config.yaml
n_layer: 16
d_model: 128
n_head: 4
n_kv_head: 1
head_dim: 32
d_mlp: 512
vocab_size: 1208
activation: "swiglu"
norm: "rmsnorm"
norm_place: "pre"
norm_eps: 1e-05
positions: "rope"
rope_base: 10000.0
rope_fraction: 1.0
qk_norm: false
attn_scale: 0.177
bias: "none"
tie_embeddings: false
parallel_block: false
extras: ["capped logits"]
init: "normal"
init_std_qkv: 0.0345
init_std_o: 0.0
init_std_up: 0.0345
init_std_down: 0.0
optimizer: "soap_variant"
lr: 0.00842
beta1: 0.95
beta2: 0.99
weight_decay: 0.053
lr_head: 0.0103
grad_clip: 2.0
warmup_steps: 200
schedule: "wsd"
decay_fraction: 1.0
decay_shape: "square"
final_lr_fraction: 0.02
batch_tokens: 65536
seq_len: 512
doc_mask: false
train_tokens: 300300000
steps: 4583
dataset: "wikipedia_en"
Each number is 200 + 40 x the weight over its row's rms, rounded and kept within 0 to 999. Layers, rows and columns count from 0. The size before them is the row's rms in percent of the matrix's.

# layer 6 MLP gate, 512x128, rms 0.272, rows 459-467, columns 0-127
103,201,106,185,195,184,203,185,170,302,122,167,192,243,192,153,201,223,190,110,219,241,226,222,145,199,271,277,226,205,240,200,198,241,147,165,159,185,199,252,204,220,246,158,161,140,233,211,168,281,194,255,226,268,208,197,196,154,219,237,203,234,165,163,196,147,182,217,195,294,215,186,266,185,200,235,181,221,212,165,149,187,193,215,194,128,230,235,130,201,178,263,255,204,253,255,192,154,215,206,239,130,171,239,224,218,243,167,198,192,99,141,259,180,189,216,285,176,146,198,235,161,231,195,197,249,204,207,181
102,218,234,240,245,216,172,151,142,186,254,172,168,120,183,96,238,217,150,191,195,232,213,255,212,213,179,235,237,226,175,234,195,187,152,212,151,166,156,234,201,219,215,214,199,207,237,242,179,139,213,278,227,190,246,216,174,197,208,198,238,260,176,225,136,166,204,164,168,162,188,208,227,215,152,200,193,141,249,241,165,142,193,221,224,195,163,154,210,164,209,267,257,174,205,284,258,191,175,213,240,313,120,132,185,135,265,196,186,201,284,120,163,233,127,211,210,181,164,160,160,209,215,123,220,232,147,232,195
099,310,258,183,215,220,218,136,173,183,232,197,267,253,249,218,218,233,196,260,175,205,224,235,186,203,229,191,190,186,206,177,182,199,154,209,177,279,173,182,235,131,248,233,192,230,122,168,240,194,215,232,260,132,252,139,235,165,261,265,277,198,217,201,150,238,211,207,251,202,202,232,121,190,210,231,216,195,185,156,286,190,244,196,248,158,224,252,199,237,284,212,154,147,174,175,156,167,269,152,149,228,207,204,152,178,179,157,185,204,158,145,164,196,177,204,197,251,254,162,120,185,196,255,202,137,271,193,211
106,211,144,189,226,225,256,170,236,211,104,259,165,215,255,243,205,195,184,217,224,230,185,135,173,226,217,171,224,166,209,204,184,212,202,230,213,240,247,160,218,284,216,225,191,119,93,273,264,178,230,219,106,129,210,260,190,238,194,247,185,256,131,205,230,173,158,204,230,176,248,189,251,192,194,223,266,225,278,156,204,182,196,249,183,265,209,186,281,189,228,201,283,132,234,178,202,172,227,214,258,208,218,113,188,241,207,213,195,216,205,204,213,241,198,231,220,264,198,289,220,178,203,213,274,231,217,176,194
102,228,227,102,180,196,216,275,246,224,223,183,169,224,214,216,179,211,196,216,171,156,154,202,159,181,176,210,245,193,124,207,110,223,180,187,174,254,140,245,270,249,155,190,238,190,197,174,121,207,161,243,180,212,233,259,231,281,174,255,205,206,183,225,188,174,219,196,299,210,201,172,199,146,141,253,189,228,91,203,235,224,275,225,165,159,147,224,222,199,167,211,191,253,202,265,253,243,244,126,220,196,162,194,203,176,210,276,199,179,224,151,190,255,198,221,143,159,207,246,122,220,230,197,257,156,247,155,211
100,174,203,136,208,160,207,255,248,147,262,209,206,217,277,229,208,238,182,169,181,195,174,162,185,217,182,221,213,153,264,204,164,222,181,216,137,204,207,135,243,151,227,157,208,187,176,208,238,207,213,192,235,152,224,207,201,204,162,216,261,186,196,245,208,216,253,171,255,177,241,255,213,143,192,227,256,184,137,273,231,198,188,163,236,172,187,168,226,157,206,178,124,229,156,212,204,269,187,238,130,132,205,227,200,310,276,192,204,249,221,173,137,168,230,226,149,328,172,265,181,219,240,229,208,220,124,198,103
106,215,219,154,262,210,151,212,202,198,209,238,182,236,256,151,222,220,178,181,178,132,190,105,227,207,242,258,215,216,254,176,205,258,145,217,130,242,250,147,228,180,248,237,143,255,146,198,211,208,218,151,217,147,231,270,191,240,117,153,254,166,153,185,185,237,209,180,211,173,233,188,223,254,212,137,192,309,178,252,205,122,142,217,187,179,201,199,128,191,163,209,160,229,156,211,193,184,282,167,144,203,219,172,264,166,177,176,229,205,234,193,245,221,162,143,182,237,193,248,193,249,253,271,183,137,157,230,162
114,163,234,164,139,173,158,241,218,246,212,132,176,204,208,198,207,243,226,131,213,215,281,220,192,285,198,282,192,249,203,191,179,170,154,228,259,184,290,190,215,180,165,182,159,200,187,145,156,200,162,208,173,194,201,206,221,215,237,142,232,242,246,202,178,146,223,288,205,207,212,168,184,274,247,175,133,190,252,234,199,215,212,243,159,202,192,213,217,206,266,238,211,131,183,198,156,135,209,182,165,244,304,252,236,207,100,310,236,269,237,175,129,231,168,206,193,260,216,174,239,221,190,185,206,187,233,227,212
095,127,266,149,214,280,190,195,141,168,185,184,170,185,191,192,259,170,275,221,186,222,273,228,242,172,254,166,225,212,191,255,232,164,179,225,186,154,247,207,181,205,228,156,183,183,201,195,222,206,200,176,220,186,162,136,227,213,180,190,184,267,189,186,200,184,168,261,293,206,146,237,274,224,262,186,206,243,123,209,218,246,218,240,229,270,245,124,172,146,150,132,260,224,233,162,277,156,154,230,178,222,138,177,121,204,250,123,129,214,229,224,153,186,165,227,216,257,232,247,188,192,173,168,153,223,204,211,167
# layer 6 MLP up, 512x128, rms 0.251, rows 459-467, columns 0-127
101,136,212,177,205,253,247,101,181,150,154,246,214,214,246,300,206,275,176,186,204,281,154,191,199,230,200,174,231,182,214,193,229,187,275,190,117,194,237,241,244,294,243,234,252,151,280,248,217,180,240,190,208,257,185,201,236,208,255,289,209,195,230,209,202,161,161,175,237,188,159,216,207,180,266,291,225,125,198,196,245,199,200,170,194,158,177,241,206,223,262,167,133,229,245,184,209,177,155,146,146,200,187,175,170,225,215,219,186,200,193,198,190,253,205,171,209,197,192,231,189,270,229,239,246,197,171,257,283
098,192,234,195,256,205,104,219,151,212,129,170,135,155,287,185,191,302,174,177,143,251,171,218,188,236,191,266,211,162,159,210,225,219,235,200,171,241,268,77,211,211,248,174,131,284,163,187,224,190,186,220,215,172,152,150,213,173,129,161,199,159,218,241,132,248,255,215,302,172,180,260,198,228,250,153,183,201,133,156,258,203,214,222,194,201,189,214,145,218,235,171,185,226,188,167,173,186,239,208,276,201,187,202,182,193,209,289,161,234,227,182,161,166,223,201,228,211,173,207,230,144,209,225,185,203,205,201,242
098,168,232,265,227,204,235,194,204,214,200,151,177,196,202,214,178,172,89,224,262,187,148,203,128,147,175,227,205,215,237,226,300,192,240,185,207,245,270,266,226,199,174,163,159,222,218,169,188,245,180,164,192,230,193,218,178,184,132,135,279,160,281,261,234,231,226,310,214,189,204,143,191,204,203,206,203,284,200,123,140,231,220,190,225,195,218,275,198,166,171,173,180,273,265,216,243,196,178,205,247,185,235,254,189,234,175,159,248,240,230,215,216,175,213,226,195,192,216,216,272,259,182,207,289,191,257,170,235
105,224,173,169,241,182,187,163,244,241,137,211,190,161,246,129,143,179,195,215,193,165,219,199,200,211,185,231,206,208,223,159,176,189,194,199,215,240,187,215,183,171,235,277,202,191,242,209,182,213,193,157,233,123,162,180,174,198,194,136,181,175,241,170,164,189,183,123,213,203,198,178,192,146,221,159,191,243,204,210,234,250,204,146,238,219,273,205,154,154,161,211,292,303,192,221,168,128,212,152,151,269,141,218,184,191,123,161,230,282,178,220,339,164,235,213,165,211,269,225,225,186,210,180,75,235,175,243,223
105,211,164,274,196,199,255,156,174,212,177,211,192,246,224,168,202,201,275,181,196,199,286,195,168,210,127,160,232,176,196,197,166,246,195,223,234,154,262,137,185,150,217,234,199,227,161,251,250,182,197,153,252,172,169,213,222,137,265,147,131,197,173,201,192,167,203,115,193,239,186,237,165,220,204,360,158,198,183,182,200,177,189,235,241,245,257,158,178,257,282,238,185,183,219,211,236,229,152,180,191,255,261,187,124,226,201,164,259,228,221,184,226,176,174,219,295,165,229,171,245,149,202,209,228,253,227,191,236
099,117,221,156,204,206,264,180,193,244,200,150,159,187,232,170,201,169,220,175,195,232,238,205,167,147,208,187,201,244,159,256,200,183,157,180,247,182,191,216,161,235,198,223,178,263,125,159,219,177,183,163,152,259,211,185,183,199,227,213,190,152,185,196,173,179,185,342,241,188,250,275,224,193,208,189,206,135,234,208,257,212,191,159,196,130,191,251,210,148,231,165,187,162,199,109,231,222,184,148,160,236,188,254,156,232,281,216,151,236,144,168,114,201,273,221,178,262,156,185,180,240,238,169,250,261,143,137,258
105,167,246,169,159,179,204,197,302,159,205,205,201,217,221,128,283,189,251,183,226,199,235,136,280,200,214,238,278,238,220,189,188,198,157,134,231,165,168,265,181,247,255,170,222,203,177,173,133,195,244,185,238,271,159,186,182,246,125,166,200,257,218,213,207,153,187,189,226,218,232,215,242,155,95,160,171,161,204,241,222,208,97,195,139,181,214,198,231,230,132,191,217,192,176,169,169,143,224,203,137,176,169,183,247,188,208,95,216,212,175,236,262,181,198,210,204,280,198,223,256,275,158,215,182,215,186,205,214
120,244,219,215,229,181,199,208,199,211,197,194,153,184,166,121,260,159,259,282,197,231,179,194,198,232,131,253,103,278,211,193,193,167,293,242,303,229,107,227,222,230,226,229,187,165,244,165,161,194,239,181,289,271,203,179,222,162,301,219,143,221,161,255,262,205,199,172,215,169,196,297,201,194,160,214,255,177,217,171,252,213,180,217,224,125,199,173,182,190,201,210,162,196,222,165,190,174,195,219,242,231,237,197,203,206,152,148,227,300,229,192,207,226,185,170,170,209,231,249,159,200,185,161,204,137,171,212,213
097,219,173,162,217,211,230,219,167,224,239,162,237,274,315,198,225,192,201,220,123,208,223,205,257,173,188,239,223,221,163,165,242,175,238,129,188,171,198,185,202,202,181,221,287,245,160,202,250,203,217,226,158,261,185,161,201,174,187,160,186,177,185,219,165,166,147,181,254,276,195,188,230,176,166,203,183,246,283,137,188,253,236,165,303,303,158,176,226,196,131,214,206,212,214,168,233,172,189,229,211,228,182,195,125,213,206,253,190,188,201,172,214,156,224,100,199,278,271,246,200,193,201,203,232,94,137,209,204
# layer 6 MLP down (transposed), 512x128, rms 0.233, rows 459-466, columns 0-127
100,138,162,218,203,171,157,239,151,322,177,206,222,200,125,141,244,195,170,167,191,140,241,167,169,213,275,203,186,205,212,195,192,236,167,145,198,180,203,276,250,209,178,204,90,236,119,188,109,224,156,256,249,260,219,150,201,123,174,251,194,197,159,128,218,188,259,263,194,255,205,160,221,158,161,212,145,251,178,175,169,175,185,210,219,161,192,187,198,147,205,276,229,223,238,218,156,265,213,222,278,190,208,269,156,232,172,183,205,221,172,167,202,146,180,222,232,193,181,163,177,229,205,183,194,240,225,196,150
099,224,141,158,128,187,196,187,278,267,156,198,239,213,200,245,165,183,242,198,204,161,215,202,204,178,233,204,229,234,183,292,223,174,157,150,236,106,182,203,205,150,102,172,215,191,285,208,217,235,326,226,245,171,191,267,160,206,150,249,217,216,146,207,157,147,196,201,215,188,212,292,265,231,209,247,221,174,256,209,178,163,125,211,243,173,200,222,235,195,266,175,245,184,194,150,169,199,254,153,179,166,224,164,209,212,192,182,186,175,238,132,185,225,170,216,150,183,196,207,226,189,132,145,179,173,124,168,244
103,253,153,131,244,165,173,246,206,221,236,253,239,151,193,222,214,242,175,267,234,165,254,216,236,178,279,209,175,233,181,174,221,243,177,153,112,191,230,195,240,195,178,270,160,183,147,202,183,200,101,178,146,263,269,117,213,263,182,233,175,209,171,186,222,219,200,142,213,227,150,145,170,172,176,157,191,157,221,233,243,218,239,195,231,201,183,199,155,169,192,200,215,166,134,171,229,190,110,167,229,188,187,239,159,200,216,230,241,149,163,187,108,201,288,244,113,195,180,209,196,161,183,153,154,170,141,174,145
100,220,218,176,220,253,157,178,244,140,198,242,237,268,236,252,148,227,254,227,186,176,199,153,152,204,153,202,197,243,234,263,147,184,252,215,171,185,170,233,204,282,146,272,204,178,176,189,84,225,205,206,309,183,207,215,272,155,197,166,237,228,101,182,161,159,216,284,207,183,193,189,182,199,192,215,211,181,203,184,240,205,262,176,203,196,200,212,242,208,225,174,189,192,229,210,157,177,252,206,300,160,221,151,222,187,187,189,166,257,179,237,215,260,191,258,207,139,243,154,163,272,158,240,293,236,202,155,204
104,155,215,177,257,187,236,141,184,188,162,212,166,191,192,168,199,224,153,247,257,184,165,184,326,221,185,256,216,249,204,247,249,232,150,182,239,213,170,194,199,224,249,234,193,206,191,192,179,277,182,159,152,212,186,229,129,208,120,212,294,170,307,148,251,164,186,146,213,194,176,218,203,187,250,169,218,166,188,195,257,186,196,244,261,258,221,170,190,216,210,212,169,262,175,135,177,251,191,120,174,267,208,179,218,156,204,238,231,183,193,230,150,228,235,215,233,167,121,142,124,213,153,159,244,213,273,162,219
103,79,172,217,152,188,195,229,172,230,127,261,164,179,161,163,253,193,179,187,150,208,207,161,180,226,167,235,183,177,192,165,228,172,100,190,258,156,181,260,144,212,165,243,208,216,193,142,228,288,232,104,162,208,179,145,187,174,173,148,159,196,202,200,228,219,245,152,195,197,174,170,188,282,198,177,134,219,233,178,199,231,231,221,242,165,241,185,142,207,217,189,218,149,255,222,213,182,176,181,289,193,160,218,201,231,215,195,209,221,106,248,248,112,191,221,197,191,159,138,259,169,201,157,234,196,242,222,290
107,192,209,144,203,183,156,287,222,157,206,282,162,180,203,237,237,202,210,214,193,240,191,191,161,207,231,144,261,249,233,166,197,196,194,245,260,186,125,208,194,140,209,201,196,165,252,203,156,141,279,209,193,183,145,185,219,167,199,177,202,305,202,225,302,150,224,140,225,231,281,164,160,184,139,207,271,214,214,224,223,185,119,180,150,173,146,171,274,232,206,194,231,186,216,176,234,160,209,229,243,205,161,138,263,181,155,94,191,223,232,176,156,192,172,238,139,158,223,210,137,244,163,180,216,205,207,196,260
107,217,192,218,216,167,126,191,180,208,211,117,215,163,171,206,143,229,224,238,265,153,266,225,181,211,153,132,190,169,204,207,172,222,174,177,155,281,177,223,203,208,179,249,138,188,241,210,187,234,245,156,301,216,202,292,131,242,205,269,204,180,195,172,185,225,214,111,150,160,169,186,221,261,128,156,214,222,130,183,175,259,182,183,236,135,154,167,216,171,204,170,183,248,245,241,155,174,130,169,183,155,209,243,204,196,150,201,191,156,201,178,155,200,166,236,208,140,229,230,234,107,159,201,224,198,156,168,288